Part of a small language model's weights: width 192, a variant of Muon for these matrices.
Each number is 128 + 32 x the weight over its row's rms, rounded and kept within 0 to 255. Layers, rows and columns count from 0. The size above them is the row's rms in percent of the matrix's.

# layer 5 attention output (transposed), 384x192, rms 0.0911, rows 295-319, columns 0-95
size [ 93  95  93  97  81  89  81  87 100  94 103  87  93  96 108 104 111  90  86 100  84 101 109  89  92]
[[184  89 122 143 203  68  91  78 131 104  90 117 173  91 165 128 118 189 181 122 143 102 106 112  79 157 152 176 201 146 142 140 142  94  95 193 143 137 158 105 120 121 107 116  93 133 171  95 142 128 152 126  30 119 151  86 137  49 149  92 155 165 159 138  81 153 192 110 101  96 134 157  64 157 148  80  92 150  97 112  56 100 101 160 115 153  93 126  89 169  96 130 148 118 156 120]
 [ 35 167 182  94 160 142 192  93 159 116  97 109 131 145 141 125 119 131 139 112 128 143 141 123 162 115 116 183 122 132  88  60  69 101  84  73 126 152 148 110 145 136  59 117 150 201 113 169 101 118  96 128 178 137 128 121 128 145 129  97  86  78 122 138 124  94 128 108 170 150 142 127 132  86 112  72 110  96 148 140 139  82  91 102 126 124 124 110 121 164 158 142  60 178  67  73]
 [128 181 169 102 118 131 100 121 100 163 116 155  97 113 149  99 135 126 160  91 116  66 148 100 156 155  90 154 109 132 137  69  57 126  86  89 139 139 130 115  64  92 125  95 120 149 173 125 124 145 133 146  98 133 105 130 131  91 141  89  93 139  98 108  72 116 157 140 113 149  38 112 131 123  63 122 123 162 119  77 182 106 122 141 159 123 162  49 117 149 105 135 155 129 182  90]
 [156 161 143  53  98 104 148  72 187 129 144  80 128 129 128 151 105 104  91 172 114 158 151  79 135 143 117 152 136 117 102  92 136 184  93  95 102 152 149  92 109 141 139 175  71 139 131 122  75 136 164 158 155 125 154 139 159 115 106  48 183 132 114 135 107 120 101 106 129 143 141 151 145  93 128  54 115 101 154 119 105 188 110  84 110  92 100 128 117 133 110 140 118 140 142 122]
 [ 59 124 128 170 124 157 118 199  80 102  41 131 118 108  68  96 136 102 113 125 160 180 144 187 168 139 154 145 105  94 162 133 116 101 173 156 147  88 114 114 166 124 131 106 156 122 142 114 150 159 146 133  96 145 134 151 175 171 135 131 124 113  75 146 151 171  96 100 115 144 107 164 192 131 161 161 129 144 172 172  80 152 131 139 174 173 204 131  71 159 112 105 135 103  87 106]
 [154 136 129 107 125 114 143 134 139 156  99 169 124 135 152 120 138 162 180 142  86 130 105 138  68 142 166 126  94  91 149  90 139  96 169 162 157  58 130 134 119 105 177 135 126  93  81 103 152 239 138 148  92 117 160 144 171 169  84 154  75 121 127 126 126 115  98 113  96 152 140 140 136 127 113 175 139 130 104 195  98 175 148 161 120 123 130  80 113 115 101 117 151 134 111  80]
 [ 97 165 154  84 138 148  71 164 181  90  95 144 130  83  93  76 152  95 116 178 141 106 136 132 138 196  34 140  81 121 118 154 102  46 154 136 113 118 157 113 118 119 192 144  88  99 132 139 161 135  65  63 134 123 164 114 113  83  86 133  98 179 147 193 152 116 101 136 110 104 132 161 142 127  95  99 189  77 119 193 150  98 113 108 165 123 123 162 104 111 124 148  89 131 152 129]
 [107  69  90 113 108 157 105 181 172 132 130 133 140 108 156 191 135 139 118 139 152 137  99 154 139 110 138 122  68  92 133 102 110 106 110 121 113 101 111 101 124 149 173 163 144 100 153 133 102 139 193 102 164 105 133 119 119  80 144  96 153 136 162 149 162 108 185 135 174 153 105 105 129 143 105 119  98 149  75  86 140 161  71 121 106 112 136 186 140 113 162 107 106 126 112 157]
 [108 118 117 183 129 119 116 129  97 187 138 156 180 124 114 151 133  95 131 179 113  94 158 126 141 131 138 139 132  89  91 147 130 152 121  79 110 127 107 127  71 123 123  81 150 117  84 120 123 161 194 109 153 163 159 114 102 164 147 179 102 159 163 108 192 110  72  38 101  91 115 194 108 129 100  77 163 112 117 110 190 187 161 126 153 145 154 138 197 134 102 126 106 203 166 107]
 [165 153 164 184 126 133 180 107 111  86 129  82 100 133 115 137 144  72  74 150 120 180  53 101 183  97 136 152 132 111 120 128 148 116 150 108 148  96 114  71 147  49 108 130  94 208  94 151 115 150 100 127 146 120 145 177 120 150  59 121 145 142 139  98 190 145 156 118 149 139  94 125 115  79 163 163 123 150  90 158 162 137  69 118 143 133 142 140 128  87 181 146  73 169 158 124]
 [ 95 163 113 129 154 143 160 137 138 123 161  60  88 103 134 137 165 167 167 113  57 153 161 167 118 123 179 129  98 148 156 104 115 153 135 161 100 118 166 134 104  95 138 139 189 148  52  76 148 155 139  68 110 104  67 110 204 126 148 147 129 230 111  75 134 170 138 165 116 110 126 154 140 175 144 133 143 117  83 162 110 113 115 157  81 131 127  83 153 130 175  91 158  86 192 125]
 [215 140 121  73 158  89 101 127 144 155 170 117  89 150  81 102 116  75 138  62 125 127 178 134 100 116 168  88 153  75 167 105 106 184 164 107 136 165 164 174 149 144 149 144 100 128 159 133 108 100 129  52 106 135  98 168 173 144 120  98 130  99  72  86 127 157  96 104  92  97 150 152 112  90 161 137  96 114  83  36 166 119  95  79  99 110 147 119  93 138 132 159  98 136 121  97]
 [121  87  92 145  97 136  86  55 143 122 157 100 142 163 168 179 193 104 118 133 140 165 141 139 120 185 118  99  96  95 145 148  76 168 121 119 137 106  90 132 125 142 112 140 146 114 138 132 131 142 155 155 162 113 170  69  92 128 151  84 158 167 104 151  30 198 146 149 178  52 144 168 151 146  88 127  98  98 114 122  84 126 130 131 133  98 119  70 114 158 157 120 161 144 135  98]
 [120  87 138 126 197 124 117 106 156 194 196 135 155 158 120 136 125 165 162 130  67  83  97 186 108 124 156 161 145 108  86 111 112 104 154 127 165  99 118 101 130  94  98 133 181 136  85 153 134  46 136 190 168 139 125  95 120 142 118  68  97 180  71  94 145  78 113 159 128 138  21 139 125  95  87 122 115 107 104  84 150 120  80 139 136 163 122 108 110 101 153 119 157 102 129 133]
 [164 145 154 147 159 151  93  97 134 105  94 121 162 155 112 148 119 106  85 167  69 108  61 108 114 105 128  94 198 177  68 140 168 146  93 113  84 162 113  73 169 130 159 112 156  89 133 153 125 104 117 141 178 114 157 109 114 164 145  84  88 136 131 128 116 133 173 143 137 109 139 149 127 141 142 163 138 116 133 129 123 110 111  90 168 121  81 126  33 100 149 110 130 163  86 156]
 [129 111 130 103  73 149 183 112 165 127 139 146 133 129  71 100 173  93 200 124  81 139 148 140 106 147 137  70 123  70 104 128 118 118 124 106 119 154 194 128 123  98 124  98 121 123  95 178 144 137  52 129 122  98 124 129 115 124 105 174  82 113 124 167 114 135 167 165 118 168  83 114 196 114 116 157 154 123 180 107  63 186 214 133 151 129 117  85 110 140 111 154 114  86 166 197]
 [191 122 112  94  79 156 130 148 171 118 122 147 150 172 117 122 125 147  92 146 123 108 106 178 103 120 106  88 134 114 137 115 100  77 143 153 138 122 113  76 106 155 158 148  85  94 155  39 138 102 137 155 160 125 155 123 186 125 116 150 138 127 173 119 199 146 129 184 145  97 105 114 145 136 127 140  78  58 145 139 140 135  82  80 156 125 123  84 115  75  85 180 106 132 161 107]
 [ 43  99 103 158 126 123 103 140 202 145 105 116 103 137 149 162 122 146 185 104 132 176 103 146 164 144 139 122 132 175 115 155  65 163 157 113  92 146 153  72 133 187 104 105 139 158  86 131 103 131 131 162 177 126 122 206 145 136 124 161 117 111 101  91 107  95 159  89  65  97 127 147 136  54  93 129 176 141 152 108 102 128  81 121  91 175 119 125  94 142 104  53  89 115  64 177]
 [131  64 117 124 177 146 104 104  84  73 114 137 122 120  84 188  95 162 113 107 136 143 118 157 119 167 175 136 135 121 177 103 124 138  84 135 142 131 161 112  87  44 174 111 112 115 161  82  89 132 170 141 136 111 130 120 103 119 181  95  95 190 141  89 114  89 107 100  90  62  91 148 162 112 112 107 164 131  66 109  90 137  79 131  79 158 180 169 165  96 133 114  96 106 127 105]
 [104  99 154 132 123 137 171 151 143 159 132 141 175 174  93 169 130 195 111  86 126 173 162 125 119  92 115  80 150 108 174 130 120 137  89 124 141 124 180 109 115 147 149 101 143  91  92 190 127 102 118 126  69 101  99 149  98 130 158 155 103 124 122  64 137 106 114 108 180 151 157 133  62 143 143 141 118 111 115 134  85  76 148 135 148 157 116  87 132 135 101 171 163 180 103  99]
 [138 128  97 153 108 164 160 154 143 160  94 166 156 132  83 109 113 152  79  88 147 101 115  62 112 125 153  89 183 132 132 124 112  74 161  75 154 105 156 132 109 114 113 108 150 143 180  95 139  99 100 114 117 125 102 136  65 164  84 160 110 106 120 174 150  94 132 137 185 125 104 162  89  87 181 152 134  81 152 123  94  65 143 197 178 127  90 158  93 104 133  93 100 167  86  89]
 [104 183 194 101 123 121 144 158  88 118 114 128 113 165 105  77 148 111 161 142  91 162 116 115 175 110 136 158 163 164 116 167 108 102  99 174 131 101  93 144 142  82 124 134 153 125 104 125 120 132 129 157 185 153 119  87 185 137 180  87 163 179 135 149 112  98 160 122 144 112 177  54  91 150 164 123  95  90 158  96 115 154  92 146 150  76 150 126  75 138 115 136 129 124 194  82]
 [116 150 108 154 192 137 136 151 159  77  56 190 109 106  65 147 111 106 116 128 173 123 146 146 163  87 122 152 111 121  86  58 218 139 149 100 155 112  82  72 157 111 175 110 128 141 103 163 125 126 109 138  78 154  80 113 163 167 127 100 155 125 157 154 168 116 102  82 110 123  87 105  98 139 138 115 130 112 175 117  67 102 124 162 112  94 124 126  91 124 160 107 165 105  92 123]
 [ 76 208 160  91 165 111 152 112 145  42 119 138 124 149  95  98 118 125 169  37 178 107 132 131 138 184 109 151 142 119 172 173 154 135  83  83 194 144  92 140  94 145 142  58 175 145 118 113 106 157 137 142 104 115  90  72 152  84 135 149 156 150 131 131 131  36 128 148 147 167 116  88 154 112 101 114 133 106 134 140 181 124 108 103 112  59 133  67 182 122 113 100 120 141 185  96]
 [118 118  79 207 138 103  91 105 118 117 172 137 121 116 139 124 105 125 212 101  68 136 108 182 186 154 128 149 119  67 110 114 113 104 175 160 193 157 152 137 123 115 163  66 164 117 152 134 102 144 105 129 163 109 125 170 147 179  91 136 184 133 145 140 147 112  83 137 106 198 138 121 174 125 119 103 111 101 160 105 144 157 157 137  57 123 159 103  35 147 116 194  97 136  75 104]]
# layer 5 attention value, 384x192, rms 0.11, rows 296-319, columns 0-95
size [ 89 100 106 108  94 111  88  93  93  94 100 101  86  93 111  99 106 100  92  91  93  94  95  93]
[[162  92  92 113 129 145  76 160 183 176  76 156  59  99 137 111 108 162 112 109 121  82 105 135 112  80 143 106 147 156 102 165  83 119 188 172  65 114 188 123 131  97 187 131 159 121  84 111 138 124 161 160 111 144 141 128 119 120 181 118 195 156  63 141 184 125 102 116  76 115 103 162 135 168 159  73  92  86 160 152 131 167 171  69 116 180 113 186 147  96 155 106 176 134 130 152]
 [152  69 103 149 169 177 145 117 117  97 112 127 118 170 128 155 176 131 133 253  96 162  86 170 113 116 109 128 151 172 160  68 147 112 142 187 107 168  87 139  78 189 167 132 160 115  66 142 120 149  91 172 164 102 114 115 116 151  95 131 139 149 133  89 141 138 116 131 208 104  94 129 107 101  71 109  96  39 124 210  95 143 182 105 152 165 119 142 149 120 136 108 105 163  79 114]
 [ 94  98 147 133  88 141 137 172 153  91  80 121 141 109 155 172 120 117 124  89 115 132 167 100  59  96 165  91 129 160 138 128 123 159 173 152 127  54 103 103 159  85 133  87 125  86 130 132 135 166 111 127  50 127  80 125 152 141 181 164  86 169 107 151 124 142 157  99 105 102 109  92 145 159 134 185  70  97 151 182 108  92 128 135 157 192 116 167 108 130 141  78 146  99 152 211]
 [153 109 150 171 131 118 136 120 105 181 135 100 184 114 123 129 112 229 127 111 114 107 134 111 184 164 152 119 129 158 113 168 136 156 154 142  99 157 122 179  90 104 136 122 102  97 147 191 107 111 126 158 206 113 109 179  88  42  96  94 118 177 160 108 105 148  87  92 146 156 167 126 141 199 142 158 149 175 115 105 170 145 100 145 110 155 128 116 144 140 129 150 105 143 197 146]
 [158 154 113 168 185 132 106 110 131 150 108  80 189  98 149  94 150 139  94 146 114 103 152  51 141 146 137 125 207 103 135 131 181 159 159  84 122 152  58 168 150 160 124 140 120 130 137 159 101 138 148  92 132 162 103 109  80 112 119 119 160 125 156  82 133 115 112 137  75  72  45 130  86  61 142 149  98  65 152 151  98 129  74  75 105 104 137 143  91 158 141 149  73 139 147 131]
 [117 105  73  94 126 128 179 152  91 155 124 129 122 130 154 148 146 110 167  58 121 148 114 185 152  72 169 179 106 159  63 111 139 106 174 121 135  65  74 162 161 222 127 123 136 163  82  73 142 115 126 112 105 169 114 172 126 188 156 114 129  45 161  51 151 103 203 174 121 143  79 139 122 150 140 112 148 173 160  77 107 172 132  85 113 106 139  96 138 136 114  85 104 137 142 131]
 [ 62 105 134 137 149  89  85 138  47 139 193 133 127 104 185 105 104  74 160 127  97 121 141 110  75 117  99 143 154 168 141 145 119 147 139 149 121 107  95 117 148 199  59 118 107 135 151  82 105 131  46 127 108 164 160 131 141 160 105 190 127 169 117 100 152 143  93  88 123  71 145 155 165 125  92  96 148  94 185 135 141 140 105 132 153 145 175  48  92 149 130 175 144 128 141 139]
 [116 112  93  93 192 164 138 138 124  91 157  63 138 119 136 153 111 161 137 114  83 198 148 152 156 138 137 141 161 114 148 172 165  79  89 164 114 103 176 100 180 100 189 129 120 168 141 128 125 151 123 133 140  93 121 110 140 137 122 128 196 153 206 163  73 118 191 131 146 121 124  72 176 147 131 183 124 140  75 129  99 124 129 179  98  83  94 100  93  95  82 140 135  88 107 194]
 [ 95 120 117 121 113 117 117 130 104 180 135 146 148 134 111 100 119 192 159 115 115 115 132 131  62 166 118 176 125 115 119  76 155 130 108 179 120 117 187 188 120 156 165  70 135  84 169  84 121 120 169 146 107  84 149 105 126 142 139 114 118  85  51 126 102 110  77  99 137 140 163  79 161 227 168 126  95 113 118 150 172  98 152 144 108 116 106  98 190 201  95 114 180  87 124 140]
 [141 104 164 142 113 120 175  93 124 174 125 145 176 162 140 155  86 130 117 136 126 148 113  92 130 131 100 127 147 157 149 142  94 114 154 140 154 206 110 113 184  97  70 115 157  82 106 145 111 131 168 139 173 151 156  97 117 103  99 134  74  55 149 131  54 107 102 148  85 141 134  33 127  66 148 126  69 109 136 130  84  87  91  93 125 107 146 145 115 135  46 174 107 166  88 146]
 [120 127 165 148 131 113 163 157 138  79  82 166 159 167  91 107 119 111 138 197  84 102 121 125 150 125 139 145 141 140 135  86 132 163 150 122 185 123  29 157 118  50  78 105 115  88 125 173  88 122 142 124 230 155 166 115 104 148 111 102 137 132 171 169 192 167 115 191 121 137  85  56 130 169 120 115 158 134 128 134 130 121 111 121 165 114  91  96 136 130 132 154  87  87 123 187]
 [123 171  99 129 103  78 115 156 156 172 129  87  88 146  29 135 142 104 119 151 187 110  96 167 124 139 154 135 135 132 108 120 204  97 136  88 126 141  95 133 138 103 141 120 159 119 146 157 126 158  91 102  69 123  74 170 159 134  79 200 150 145 158 140 131 159 146 142 118 177 114 113 151 123 168 101 114  85 104 106  98 103 158 123  90 160 139 135 148  72  73 179 101  93 145 172]
 [ 78 147  99 166  45  95 146 145 120  77 133 116 128 171 107  83 102 128  79 196 157 178 112 140 114 121  84 157 172 148 146 189 132 114 117 127  82 192 173 125  84 142 175 107  86 114 121 119 128 115 110  84 144 131 107 149 114 108 166 117 124 135 159 163 132 148 172  78 199 109 108 107 145 127 146 192  78  97 105 166  98 165 138  91 109 167 145 163  93 157 121  90 163 191 134 132]
 [120 132 143 107 166 150 147 160  68 133 104  72 136 120 119  97 151 156 144  82 135 112 143 187 128 112 107 146 132  62 158 130 139 120 183 147 156 186 188 163 139 145 105  61  88 152 146 163  91  90 116 169  86 149  70  92 100 116 149 142 123 137 140  81 135 113 104 149 175 125  66 146 160 132 103 119 185 154 171  86 162 151 122 115 124  55 149 131 213 126 124 138 143  80 108 112]
 [ 73  96 148 183 102  92 159 119 135  98 140 146 126 141 134 211  77 164  94  59 149  64 134 105 161  95  79 145 114 178 142 130 111 166 141 118  83 116  95 133 106 161 126  92 115 152 160  89 103 166 146 143 136 122  97 118 129 164 129 126 140 128 115 125  94 162 158 135 172  76 119 143 135 148 149 111 136 164  95  88 195  90  56 115 143 127  96 163 130 142 152 141 123 157  84  66]
 [ 87  89 133 167 153 183 119 110 114 128 143 119 134 189  96 148 120 158 138 135 154 130 151 168 117 132 137 150 155 119 120 168 134 169 125  29 106  98 141 119 141 154 113 100 128 136 132 143 148 158  79  78  96 123  92 157 142 123 195 134  81 120  96 131  95 110 132  80 172 115 157 114 180 169 114 120 148 133 164 102 117 124 170 119  85 149 116 143 135 130 131  83 129 136 125 134]
 [145 139 164 131 105 111 158 197  54 122 190  63 133 130  96 112 176 117 146 125  85 129 107 119 105 111 114 112 103 146 111 109 118 103  92 146 181 173 126 148 162  70 137 156 161 163 201 119 114 117 192 103  62 126 160  68 137 132 168  76 155 150 111 172  78 146  38  88 152 123 158 137 112 141 129 129 103 194 100 202 125 143 214  88 145 125 167 180 146  88 164 163 164 105 163  89]
 [100 141 112 101 151 132  86 151 157 158  84  80 100  77 130 114 107 176  98 119 137 132 102 111 119  76 138 162 124 125 157 138 176  96 142 140  99 126  86  91 135 150  55 122  96 184 147 135 203 124 103 102 110  87  80 180 144 106  23 168  91  73 145 199 166 111 153 112 135 242 137 134 131 108 164 176 102  98 150 176 136 149 166 128 127  97 119  89 139 185 102 125 114 145 145 137]
 [178 139 113 144 150 125 143  75 173 133 114 152 134  68 141  98 146  89 140 171 126  62 120 123 134 200 156 154 132 146  67 169 160  96 156 150 148 136 132 108 158 147 143 111 118 150 125 119 149 105 177 108 120 147 140 155 172 194  78 147  85 132 149 182 101 150 125 141 101 127 111  97 160 136 147 149 163 124 123 179 206 141  88 113 186 116 106  59  90 107 131 126 147 136 124 118]
 [ 95 127  90  87 182  82 139  78 112  82 145  77 105 101 162  99 139 126 108 123 132 118 126 173 180 214  96  91 147  98 156 122 156 135 147 141 161 117 127 122 138 120 142 158 104 172 121 133 144 175 154 131 108 142 148 135 227 109 154  95 121 177 154  85 141 136 148 132 101 109  91 106  96 185  89 118 201 169 113 121 110 143 117 124 187 125 163 105 134 117 108 171 132  87 130  83]
 [202  52  76  84 102 151 132 111 157 153  92 169 148  98 105 124  94 153 118 137 128 116 143 174  89 154 141 152 111 107 131  88  88  95 124 130  80 121 189  55  98 165 176 105 132 103 158  91 168 136 162 133  72 130 159 141  78 116 122 136  81  78  99 189 156 121 150 129 114  87  84 185 137 113 125  99 162 130 123 171 113 132 136 110 111 184 108 185 141  95 158  96 117 115  85 172]
 [ 94  97 143  72  72 138 158 107 105 106 164 117 151 161 154  68  62 152 170  79  94 120 129  75 126 147 104 118  96 167 166 172  61 106 178 114 132 157 165 114 110 170  82 135 135 157 137  99  84 146 168 114 100 145 205 144 142  92 125  80  95 109 149 110 100 161 140 138 109  98 132 168 137 126  92 159 147 117 133 134 179 137 108  63 132 121 148 133  88 118 145 147 121 167 116 144]
 [140  60  99 159  70 160 118 101 196 153 125 137 133 136 188 167 140 133  74 144  66  82 145 131  90 121 103 111 141 128  85  92  90 168 137 166  97 116 167 162 194 143 122 153  84 135 109 105 116 110 136 171 207  87 147 142 102 123 106  57 162 115  93 106  83 108 179 122 184 122 163 140 159 122 136 165 130 131 112 172  80 167 113 158 180 211  71 153 109 118 173 110 141 176  71 181]
 [100 164 128  95 116 170 181 174 144  78  62 142  91 156 115 115  49 121 147 194 158  74 157  90 105  95 137 141 161 142 120 157 161 149 154  92 105 102 106 140 109 145  92 133 107 130 136 153 135 118 179 101 129 114 117  92 156 121 145  83  89 142 113 104 118 106 128 140 132  94  94 175 116 129 161 120 113 123  83  57 100 105 100  57 167  88 151 176 147 166 157 119 169  90 164 106]]
# layer 5 attention query, 384x192, rms 0.155, rows 320-331, columns 0-95
size [111  96 107 110 107 113 102 113 107 106 106 102]
[[122 112 172 154 128 179  70  86 135 159 142 160 160  74  87 114 112  69 129 160 174 146 138 124 133  50  86  55 147 134 145 167 100 126 132 137  74 152 140  94 154 123  99 120 179 148  95 152 128 123 102 174 146 120 207  90 116 129  94 116 145  87 117 156 110 140 135 151 105 110 163 138 184 129 139 138  93  65 115 165 168 135 139 201  72 179 156 112 151 181 118 120 135 202 113  81]
 [ 97 116 149 133 148  49 139 167 129  72 167 154 130  64 105 140 171 146 167 146 124 169 108 140 222  81 133 100 179  79 106 125 139 134 112 111 128 168 116 156 107 100 143 139 148 118 142 180 150 123 149 105 165 156 114 138 195 137  69  95 122 113 134 153  93 138 142 113 137 141 140  61 139 150 163 109 117 116 151 112 136  64 147 127  45 109 141 115 142 117 136 127 161 107  73 141]
 [128 122 114 113 168  97 145 132 122  59  56 184 170 136 173 156  87 108  74 133 187 150  78 135  82  77  46 119 166 183 103 111 128 145  69 107 135 131  57 143 116 158 134 130 220 125  88 152 185 114 122 132 149 125 116 128 118 160 118  49 145 139 149  94 169  85 136 125 111 105 139 111 131 187 105 148 159 161 177 146 176  83  94 121 140 104 137 114 107 152 107 120 151 116 115 115]
 [111 145 146 142 145 154 138 104  82 165 122  90  97 115 111 112 142 123 118 123 162 101 145 117 169 147 155 198 124 112  53  59 131 103  46 179 191 156 165 135 182  86 125 137 121 170 114 121  78 131 166 129 147 115 127 146  64 119 134 101 161  99 155 119 144 136  88  95 114 144  80 139  88 179 101 121 100  81 121  89 184 126 138 135  95 156 144 143 154 115 156 144 135 108 108  67]
 [134 130 123 102 145 136 105 147  85  89 159 106  99 109 153  65 162 156 150 150 115 122 169 122 151 111 114 129 136 133  90 171 149 155 120 133  96 106 179 110 127 139 152 125 142 131 132 201  83 148  87 113 136 122 144 113 137 131 111  88  91 134 128 139 110 125 114 101 145 132 147 150 144  66 123  96 127 217 159 127  93 102  98 145 109  74 134 158  97 126  89  98 138 126 114 119]
 [144 121  90 136 116 135 147 100 171 146 118  81  82 130 146 127 127 104 128 119 162  35 184 102 133 119 152 152 104 116  99 138  94 127 102  58 104  97  97 133  89 130 146 120 156 173 187 172 129 128 141 134  33 124 128 100 181 177 156  77 131 128  96 137 161 149 205  95 138 158 128 137  81 154 124 149 121  76 123 161 100  86  89 141 116 101 161 158 174 197 135 110 143  74 129 121]
 [157 198 122 132 150 118 132 169 149  91  65 123 141 166 142  75 104 136 111  91 124 146 155 130 163 126 140 116 158 117 149 104 143 124  99 184  68  79 149  81 142 122 184 145 135 137 120 181  75 103  76 147 171 123  84 113 122 148  84 133 117 139 142  87  49 139 101 122 148 129 157 140 122  81 147 138 127 131 121 126  94 148 134  47 106 156 107  94 160 132 165 186 131  77 165 145]
 [154 136 150  86  71 164 128 101 132  97  97 137 135 122 125  52 194  87 157  80 146 118 128 131 134 108 121  84 157 142 143 179 162 140 108 122 171  93  81 152 150 105 142 150 139  93 211  60  98  86 115 128 104 176 138 212  78 159 107  86  93 190 141 163 151 117 111  95 108 132 116 139 107 136  77 110 122 109 107  80 117 152 117 114 135 141 159  87 144 142  84 169 177  92 153 125]
 [133 124 158 128 133 152 126 129 146  96 115 158  99 203 104 116 134 165 108 132 168 189 154  96 111 150 143 117 121 144 170 130  93  97  74 148 174 157 160 150 153 138 116  90 133 116 114 145  85 145 111  75  91  86 186 137 111 100 173 175 220  75 167 116 154 107  92 127 176 116  47 146 166 136 126 162 146 109 120 118 150 130 167 113 103 116 136 120  93 138 117 135 123 112 113  72]
 [171 135  96 109 166 142  81 119 154 117 109 157 143 106 104 107 106 136 187  39 103 143 153  82 149 180  88 180  79  70 143 133 126 147 127  78 132 111 159 171  82 183 155 159 151 102  82 179  73 138 140  99 149 128 121 127 148 107 142 163 124  70 135  86 177 114 112  80 133 174 107 120  80  56 145  61 145 172 108 120 164 110 156 103 150  66 117 154  65 122 157 124 104 110 148 166]
 [103 175 139  88 130 131 133 123 142 119 140 121  47  86 173 118  95  71  93  93  83 167 112 155  87 186 148 148 189 112  92 132  89 175  95 114 147  94 192 125 158 112 127 114  95  99  93  98 113 177 136 125 115 127 157 125 121 157 103 126  90  79  99 115 155 151  75 104 183  85 173 139 127 179 122 131 100 142 112 138 137 162 186 112 105 191 147 170 129  95  88 149 109  98  87 166]
 [ 73 131 163 125 156  82 143  87 145 161 142  88 159 148 100 149 108  94  74 172  86 179 128 147 173 142  98  74  85 106 128 129 115 129 138 111  87 121  84 109 151  78 119 162  85 173  98  91 115 163  82 189 117 155 136 126 130 109 149 129 162 145 142 137 188 135 187 153  73 128  77 143 125 133  49 130 150 105 135 176 105  96 138 133 154 143 113 134 129 146 142 110 121 135 153  93]]
# layer 5 attention key, 384x192, rms 0.141, rows 320-330, columns 0-95
size [102 100  96 111  84  89 123  80  89  82  88]
[[ 96 153 146 128 167 133 169 123 159 142 106 155 130  48 114 136 110 114 115  89 143 107 115 142 170 156  60 113 141 123  97 172 114 120 172  89 110  59 138 154  95 150 106 157 128  98 132 154 102 136 140 149 168 166  77  80 116  97 128 125 146 109 115 121 103  83 112 205 151  99 166 132  98 128 194 125 138 109 150 134 156 147 114 116  90 173 145 136 126 102 130 179  98 101 113 149]
 [190  93 160 118 120 135 134 146  99 106 180 127 102 141  82 152 150 141 126 132 106 173 152 192 127  48 191 157 177 166 114 133 125 126 154 145 169 138  69 125  77 126 101 121 143 134 152 173 154 104 127 160 134 126 112 116 130 124  79  36  94  94 113 148 154 109 129 162 113 135 133 117 124 148 132  87 134  91 151 170 123  99  82 138  92 109 114 101 190 118 103 131 132 126  94 109]
 [157 142 127 130 151 167 169 103 143 145 107  87 138 124 104 201 118 144  51 132 112  90 127 121 143 130 135  88 173 129 105 130 133 159 108  66 163 127 151  87 141 174 169 108 181 121 146 123 143  76 121 128 122 122 150 133  54 161 142  76 168 159 129 121 159 130 191 151 151 132 166 107  83 152  72 136  90  81 122 115 154  83  64 130 127  99 119 171  56 136 188 178 175  66  96  93]
 [172 167 134 132 118 173 156 122 158 128 101 104  82 129 145  97  82 128  86 143  97  69 127 170 185  80  92 130 105 150  77  19 162  76  64 164 161 121 106 140 123  79 153 166 103 131 137 152 100 173  87  91 117 137 119 156  70 147 117 127 111  94 137 128 149 191 154 141 163  85  97 109 152 172 150 120 128 131 143 172 206 172 109 115  67 100 132 127 168 103 119 133 148 130 106 132]
 [153 134 129 159 116 133  39 111  84 101 191 126  87 100 118 138 133 145 107 206 168 108 153 170 148 110 140  79 155 113 132 100 143 102 133 129 149  86 147 117 181 105 128 146 120 138  86 202 114 129  68 127 167 191  95 129 153 153 116  68 129 156 127 119 106 125  68 119 145 132 102 145 119 136 118  91 190 121 129 101 112 142 128 146 147 142 163  93 104 127 162 114 106 105 166 150]
 [155 144 129  92  83 149  96 200  97  87 114 131 133 140  95 107 108 118 148  98 167  79 150 115 146 160  82  73  92  91 134  79  97 143 173  12 104 117 135 117  59 124 118 120 193  97 102 188 111 134 176 130 126 157 141 144 130 128 133 145 112 162 157 139 112 121 178  74 107 121 154 121 123 136 155 140 142 119 125 159  66 136 144 126 112 129 166 129 145 177 164 108  66 160 109 131]
 [163 140 141 126 161 137 118 132 152 131 106 135 109 168 200  73 105 122 141 121 117 120 130 118 124 115 123 117 156  73 182 149 127 171 113 201 103  72 179 135 165 162 183 133 179 151  65 180 125  72  81 103 117 110 113  98 201 125 159  88 103 159 129 133 107 128 136 106 103 121 158 121  97 105 165 174 163 157 160 139 123 156 135 110 122 134 110 100 122  99 146 160 199 123 105  81]
 [142 146 117 148  85 124 152 163 136 124 168 162 101 110 192 117 103 101 117 134 152 130 138 139 136  65 146 170 158 177 156 151 116 167  47 175 177 115 135 123 125 170 122 107 148 149 107  92 151 120 196 134 140 142  89 163  91  49 173  95 100 127 123 219 162 150 112 155 138 171 102 124  92 137  86 169 110 159 165 123 129 148 182 156  96 148 125 130 127 117 103 128 141 119 163 136]
 [148 146 167 143 104 167 143 146 153 119 114 113 141 188 100 118 120 152  76  88 220 195 109 102 162 158 133 107 172 131 145 160 134 136 138 125 187 178 134 155 168  92 109 115  91 137 146 122 115  78 120  89  81  99  73 101 110 118  85 135 198  86 148 138 158 121  99 174 172 141  88  74 161 160 123 211 158 170 129  92 144  80 132 122 120  85  87  94  87 151 166 125  83 101 109 126]
 [123 101 148 123  71 161 127 131 125 135 117 175 168 153  99 150 107 191 127 128 108 122 179 130 156 147  87 173 136 104 158 112 145 103 205 169 135 152 115 199 187 156 128 146 124 174 100 177 105 125  74 140  95 136 154 113 195 160  48 184 119 140 157 103 109  77 128  45 102 107 161  99 122 125 176 140 144 158 146  88 175  82 177 152 171 133 137 122 185 102 127 100  91 166 103 109]
 [135 149  95 114 136 204 153 125 109 138 119 132  53 113  85 178 141 110 116 113  50 138 143 116 120 161 144 100 184 106 108 183 130 142 114 119 133 101 114 155 141 117 121 104 141 131 113  99  86 212 176 137 117 130 125 163  77 150 136 177  73  96  40 178  95 167 130 136 150 162 109 129 136 138 117 126 169 136 110 173 142 117 120  94  70 125 107 166  71 121 108 141  97 109 157 167]]